Weights of a small transformer language model: no biases in attention or MLP, capped logits.
Each number is 128 + 24 x the weight over its row's rms, rounded and kept within 0 to 255. Layers, rows and columns count from 0. Numbers have three digits each. The size before them is the row's rms in percent of the matrix's.

# layer 2 attention key, 96x96, rms 0.126, rows 77-95, columns 0-95
104:101084076195148141134109145115103091105112148149146186150109154127139126094124119100122124126122097117127109124137107126121127137088164160133099112122083083141175152145125107103101121130139113148088129125143120136129074104108091109126192133092134122117132133129157120140133112114094113133
097:116119100151132157154175117156142102100138137159085151102121102118108102150132121123100163115136094147146111107113092103150111125150141083089180115129141123126120127138102163132102166149095089145134136118134148119109152124164140154128076101105130107139065126125114183136149103108100131102
103:121121128113131092107123138114116129097125114138091127139118116131108145102140151124085131169110122108124111187150135079123161146153157165133139124121145127139122111149083167138155120121097113108134116093097100094101147100166113141104188131131122124070088128153169138078139125147158143162
091:109091137080112119130144091130137122152102143109088146147141095090129131099111129136127198104127153133109116145097101155070144134111134112152120090138112086110159129138120134167115181080124123141133148107124157166108142135108127123136136144159157196114144105154110104143124107146135139136
096:146136149148107119092112108136113119104134141118133135107115173125136135137101107107113113114140158070129104139099159153114114113106182134080110141134104132132137140092109109136128147189100124108083073101066124147125113113085173110137111112102130160142128144167164141116100111145124152128
097:104115100151134152119099175151184160128150118120140159146163095133119157141129146124125112170147168132116166096132127108100144110135157128094110139109155109096113116133163111159180151116150108140120129124085134129126147126156120111085093139107087078137149112121123122128174127073142154132
096:146109092152132110160114093079096119134063092104082130126100151125138128122130130125104105084139133125136114124154110098111123115138159108110077091142166150127141107128120131107082105182145138134123161086116087114138130089163104117150144156124096099131145126090129116135089120128115127107
109:102136131156144177148161154113163123109133101160112144105145092177140137146139105131123114127148121163117105117089128117120118156106099123122126124083106131104135120118065135035129152129170144121175111143126107113152104135158131120162152126157139120126143171137152095157140137135137114110
107:114123099136144142176109110120132132155127159173118106090125169149118140153143151149102124106139066149109163146120130099158155100071146114134138114084105136124083134155087139116103094109085124169106119100128126092072121126107113124159128151129139135132098120168141148144139152128130140145
107:136064119126112162145155122120131137088108129111185165124174124135140157115134146121134129091142099157116100127101114131085125174139168086157160131116124144182128139144177122142155143125096125123179117128108156108135088148141100103160165139138146122140150155121127142170135134128120106137
107:113131144137107141152131110135168097114117085143148117120073151133099100125139131139138159123089123112175110138172166185089100126111142141184150142108106108127117140125103102124139114131126129101166106113158126130130109146165102119167103129137178086132118136153114147109083106133129175107
103:145126112127123124124162098113095159188127136126162147117153153127114132158091139082104146148140168116159148144126159114181113139153118108108119159135099156123150122135132142161108108193119129092105105162142133151147145133140094110127119159108163180111145130132099127129126118158191105136
110:208091177127109129141182113124114144135136124087131131120110160153129145159164118165120103128107105097114117129117137172149125132136122104143130142152110136093123114125127146119117107139156113136105142132119104165097113143136108131187100104123109105182101127092184147101151098146136151130
099:119148162078117151140123125146154101134157119135124147133124122116126123109101129147156176124150177123147112108123141139140088100101121121150138128112200137108110089086170158091143155138066145146134117135101120100120145141160120102124155132096124086104121108093173131117152103096155122128
107:173121113177126071157114117147150149147115098145091151143147103109136113103092168123134108077129095138162113109129185176126131093089119103087131133108178121143145134137096117147104099132099108119138155082156133156137156108142138115126126083128107134123136139128120140120147146101107134117
100:162171164097090145184117126146165140064158110095140144113133162137168133157121135156157149133130139129145133154129137095117140107129139112146098080139122131185128152128156115090123112126140136148127085093156119168133164164118139109120122149099150129114161129147139132130149080123144149111
088:120110159113180137130125122115159165101127089149126157113141163120107151105102137185102100146169097138143149128146133123145092153126121149125063163136167170128114142102145109141129076135144119119185132166116134139147125110127120132141129159110132135091120155142099096083141092139129151135
098:174133098163124167181135111090151128136142144142138159128115095147134133107089166141168159160112112086105118125118146104091094115136108175081133153112125093157175101110106143156177124133128153114146128138124141121133129114117132133092107126140089133131127142108099105107164146116087156130
090:098137109138106162137148142118187103139143145069106138178164171113148125152100137101102121133105138165121112134118107179128100081128123092111120153126077142131129127128074138116138137128088106108106114128112134069092122141122142145109152123109161103118139123109151106086129134110130124154
# layer 2 attention query, 96x96, rms 0.125, rows 78-95, columns 0-95
107:113155148168150109163145148139091166157114180136097122145136132129158134108156135189116124113157100099136183149163158096153137147132141120142141122110147137155079120137116165148131138126134132100143110142176095101128104109156100123094131137140110133112071126134140142147084110149105136101
094:148103167133098105072110099108164149171131095130164109106164151129144131129157119122108168124134118123143135107138121163133156085101127077120127169119142114127123100161149121070120172160081146107134125156120161119117157122127131133140141134138127091148085099123163146146119134085139131106
101:144130124106142137082153149121156118124137119140142110077118134119120132127133156150138096134135113123106128131093097160091095074163088139165074127091082115113107110100127127169116133109146125103154115140136133110098139128154086087099145109138139120135171115116138179102111120151088168154
103:141150123141178173124157164132147120127082119126164098164188114107079124138143118161111121129140144092123081111128129125107112115145156140129074170173180135159165148143150137109116147143125145157085158169133135121144138153124120143122125126134128141118117159141157110120099125114113095144
110:108155086126167152161128137129180127145150131123128127131145103134121142148097113072145126186119187111114151156137132161157135145150128156118106106138142122158131142104207141123124138152167160108122182130133159120133162104144153155108126126109171140143162126121129153128135102119157132137
101:128112153105127139149163156170135128059110137143112130132145126149144123129123168133120178146147123135129107079155137133129079181092126127114135157100093156100129131147081165115167130093146116146117092126111149113155152157143143137128121160111137112103161185135113146147127135161107095142
106:135137136140139076134111143137123155098104147098132095087150161142126077141099157122103110112089121124157135100147110112113114093134146118137097136109128141133126083124175107106118104115130105149144127078100118113172129120122145135131144148059128128136191102155115115116090095119151169139
101:111131120132096094151141078161079152137146112194139113165150160128121132117097150090173129127136093118116133154135135120104161103142148134073138111151136113128106092156138136121079089099154120089141134112153113106165100108121155158110108103133142172115122125137124116138092117126098122151
103:111123195119110104092142167129118110156137128153127130137102108124113153155150139136175104128101107170136151134128137069132142134074118106145103159142148162145118107135116146121089115145119149156118135123093111136143119074100132102142146163129118081075133117162087102108102124124099125127
096:082125124110139145167111104133121113117109102121126084116131099133089123101165139120115162080134081130159127121129084139123153130140100122124147132138111076130130101104098150159130122147142118182118173149128147138130125109110180140089122124063118123161108129126166171122115078116135121144
101:116126146079135129120128098114122101134096103117096155132135129148108082131107094120138148090125156063125146129144142125105160105099138116164082123121135120134106111174136133135180150164135128115166083142108160124158129100158130156092123103110135131124101135160134127123063090122122129093
102:128112123126143151110144151141109136147104175118083081139120177123137159103131161097136095167132170157125077113089096135133133145132148125118150122124130139136154154125149100176089138151116097122129109126109124145134159061113111171105094089143134140114121112149140160120107151150164112149
105:089138091132126130096147131114169112089138112160120139133125143140107119146131122113155103159126112117093159148147127074115156137130108121099112105133115138145157114100142167180135111147128097133141087128116113100099187086130096123156133158110112143157192132152145144167164157134140139165
112:141159079135135170141087142116109139109099144116115132097137132098123107140123124104088159130133116171092093137183099186111159150143111130137069111160151131157091106153108122080104138132176123100108124153094145110138104138139120144104161087127150102121104139133134138123108132129123113112
099:131152153144165107079116146114133131105125162096115138153159151135157149128135082086112112091143129139160160110098120093151118110125150117146160108154130155118111107132094144107118135118129154134170141182136157109131150134136160103133134146141138169123139114173072146151080108143079111155
101:122132132100141151171158107103124103165134132154103144139168124138148105156100097122156107133115094088112130107142110148098174099120125112143158109133141123097119098177085140104119138155105111117087128148141142146115132143070101129127156140165137130134068127146078158096121117141152090124
098:145139165151122106117109136154182109169142094153140120170110141134174116121127141181134106149142096139110136116129152119093109126178154144158120077131116152127103126101139119157156134143114183149129102113138124146156154152114103144142144136109120090127108081104153069122124147153142115162
106:154161111115129152164092126119128086110100133154125135128138113182156175092105098134102098102145108111117155163095173080111071106118145098174127138117124150122093118090116101126125146158115093106127120125121121113156122142103130134137142140109114150155117121150142120139106131100103064120
# layer 2 attention value, 96x96, rms 0.146, rows 64-79, columns 0-95
090:146093120143099106100154138100159125141123114147129160107135169133121167123107136080094152135137121134145098143097102102116120122132131153177119118144154094117086114105136115126135109114101113152103195104135086119084126122158104121162089105112120133102090102118113112125119122080092118080
093:132113137165159128136121094186205061113155131158134100136120160135110111164130117152129088137137091119125096108108103117097150141121101127113129156120108137123129128125124147139135134177160115090146110099126111179103172143091117115129126112119097162147139110146141112094105126100125134151
091:063140154117102117123146117137094163149129098163138114107145098157144110117173187135129139095123133113125147127149174157130137145105109128114157125118126168101090159104165126087141128120090139104129133110140145107144162119141159173091086146134103151123122123142137129133155153104095164165
098:099121113128122076137095142152129146177117117133116110137114150135161129121101175073076154141131127126131148099114115132100136095141121131138120108074124101115103123094097088195106157145104094138135094158146132158132128115143167092114172152114167109127122131141156126163141115124129118129
089:109109135095081131065120138117139138150159106166156159123144111160149101151121128161108139119102137128123099115084143145121110142159093124139069139124124094143150117125126085071128159099143146111102118126169158130097105150124141124102130108131159126158112149129143141147065109085126125138
093:160157173099153155111099165143095155157129123169126113174144140189074129139124133136123157142147162157119128104130127150148121110149117137122138182123109119112158114111143138137111137132139148083150132090101129176139135147119124132179098137103135161141147152188114123147130118116154155119
087:108185142155166125171094105135129101094097142138130100112143092124110138159078154089106117131125125143121162109145123098086130126092124092124123136100132148133165161167153132127111145144137173162118110099112099130112121154136118128098151079137115115134139098160106143167140119165138118083
087:177128105136129141142116164164152130136157118120180123136169137155128134141118114120104139121146153098204113152130133121151124175102151094123109154145113132169140142124123130110082101139107125113102089122144154172109162129120139182137112103096134118140154118139107120127148091099165168156
099:148141165135072106112116121127158125136154157121155151091157117143183142139109094102074127136158089152119127126162137148150162121132136112115099143125084159126151119139156117121090146125136115128099121114143088102075123135110163148102156145101097152133132108143166125077112161131145141102
093:139123118142117088120144110102118099123114125087107082112123119143122151115116114110156148098111131139105115140117116142084101099098109125134139137153137110130126131123136145053145158157142151098163074101117077107100145116129122093155182134090149160104107156116097161142078122119127144104
094:161154118139100126119128110126132106161080117158150164147119114123154106135142174087169103117131157117134119140125107129121109121170145108136124124144177123113093093162179122137129071182142128117126089120113122110127108126074112089100100148139136104143129143121177129137111147144130131183
091:076158130152155137117127131122159129123114113096122110136129104157149136132140098192140158153118172120088069097145102144147160153107166137162143132119161118147115107169175115146104109151134139150125163106174129141106135152128073114119099135128118110124106134111121155167106155118146110116
098:083128146119105143141132119146121085105110100112128114143114102106142116150097159154166168101133075133103099102132085102140172099150122120138125143165134115146140143093116151105131117104105186087130152143132118136057128118161126092131124154124120148162118117151087115159165144146132127120
086:150162105114092130139144158175128105109100146160112109106154168150176109128141123175123096152120144139133102128133169134136126125137113139159154102154133119169128152124113124142130096138092149130123101125159088128163112119154133172171135144111191127100166115114109124149114149155123087084
092:091121146113110125114149112142129109117122168160133104175086120095139117089134120061139095084100100125140118086162147141092128123129123168116136118129146142078131129133169162128149103143112113143121139130161175123114123154104130132104124117126154094126125128133076114102138145167151172088
099:154174176131104107157164161112102128121135140145132133122116105128140122135114137162125126129133088092129112124085136144112092094194096189176141116126109129091127138157139131077104125152116116100126118105165092085136110124121131129101163110155129108150167125125111088138125141128159111133
# layer 2 attention output (transposed), 96x96, rms 0.197, rows 64-78, columns 0-95
090:135116123148127146127066121157133151143132121104119106151121126141151114167105149134133143109147125127169120122146148113151130092070119108091144142147134095118153110172090107113120129139113126124108198080144118149164132155113132092130171159074111134164139139138092116122103123155170113097
091:098115117128142173102157146141159109114123143135130160070113134106116111126088172144108157150114159138131132139117122171140122104126131078142117127121071170142133112128161114094117153078128133121152125141154150128106142160112093130160129127107151141161149187157145113119144184141152109146
092:136145113087148083112156145152145121109135121141073111108158127167115144132154091104123087143120135130122125164120130138151111129148122153128133127101087140132111110147102144181112112099147125162119152143159170106164083178101110112114154078129137118103093137151135084106099088135119121107
093:141074146125108146103121141108137133165119109119129117120102130147156127126146151138148134111152126219160173142124126129124126144153169143127135111133143098083133152095105149169121092059117161090133109140127124138127132110148140146132130105127117093151119084153103127090142094119137171105
087:152123147127115167167146132126106133136133079126134132096108102118076112094117127112130139163086083135132116073144131095116150156130122164073162153097134107141157111150104156130110116156121124136157148181133114107148121107150156140162131127118091095144114144112118112110137170141155095091
088:128114107136146103164148108159118130109141117154122134107151170098166118119124142113129123122156095124141114094126138132115102176123186107129109091109101145167158136091117134096146135088116059152103175173160150112134171129131152132102105149168102115116109100137107106101138118112124152120
079:118137187139112164129127135159157103113121118120116110155143143143141101140116145144127150142119173103123114134088157099124104126125135080166126149108122104094138107071157125094148131142134087109117098109147150122101144130056078126147107129107134129160128096095133077159146124123125165140
088:096102161106121121103155077119123096139118132137153137113131161080179146129091124124116140103090107138131102114112125091139081089126107076112095088123106127125104119127108124117096107149128131124129138169122134101137104143128168090145135151130084081068121133113117098157156129152123135128
096:136117146133079132123132138150160108140159090162149161149126162136131134122105147154155135117124088136100138106140121109105148116154135140118166082084123083126124123192089116119145132091152123128128097138137093085123093111110091103136105139106153098120124159107173090132156166141148133157
091:119189130143177160109111135084156134138175065147119155143113127146111119164128158107121134169177148091141147123112141118160171078177094119141165118124103151140147140147162114097172147154140101123127128142153148164142136132170123135120117126145113127164128124128131123115129114118141113133
086:121083109107137205137148104157152171150143135122091136127099108137126155118155045121090101144111126141164126171116125154140145124143135157126084130164142120134136123142155109141130161158154115081112123121148152114115138099134161143143140115161112134112133126107141137137142118144095078145
092:159139097127123139127103153160130184112129095102130097139180128119108124169127093147103139129127166116124106081138107165098131130153096116136106141154161135127105095116123115085116157130116105095095164134138091133137119165129155090154108108087143145138095124140139131084168107148112086125
099:140146121127130139177096152107116146148150164161137109088141106167133114163139098142097136157121162123131173040088152136131090124134144108125127118098118148112135137123146118108122131134104154173087123102109109140153133112128125132088090113123130124135067133123165101108125142139107158098
082:108115132132140153153074140112127105159173098100185096108159114116117154089130120138113145141148156150073113140132077155151136101151094103090166160161135113129101121134105129133114100148079090130148145142143149139121109133125095157091111137157089124098139135140116130135133138094139154141
086:143133123087203144114139117124133133156093172097111086121148126154129109136138072100139122137151132117095119179142132134143094121165182112191161088154114095124138135128151111107144161176125153143144127111119119126145144118129117114134128134093121133145113140135152154109150120143085100136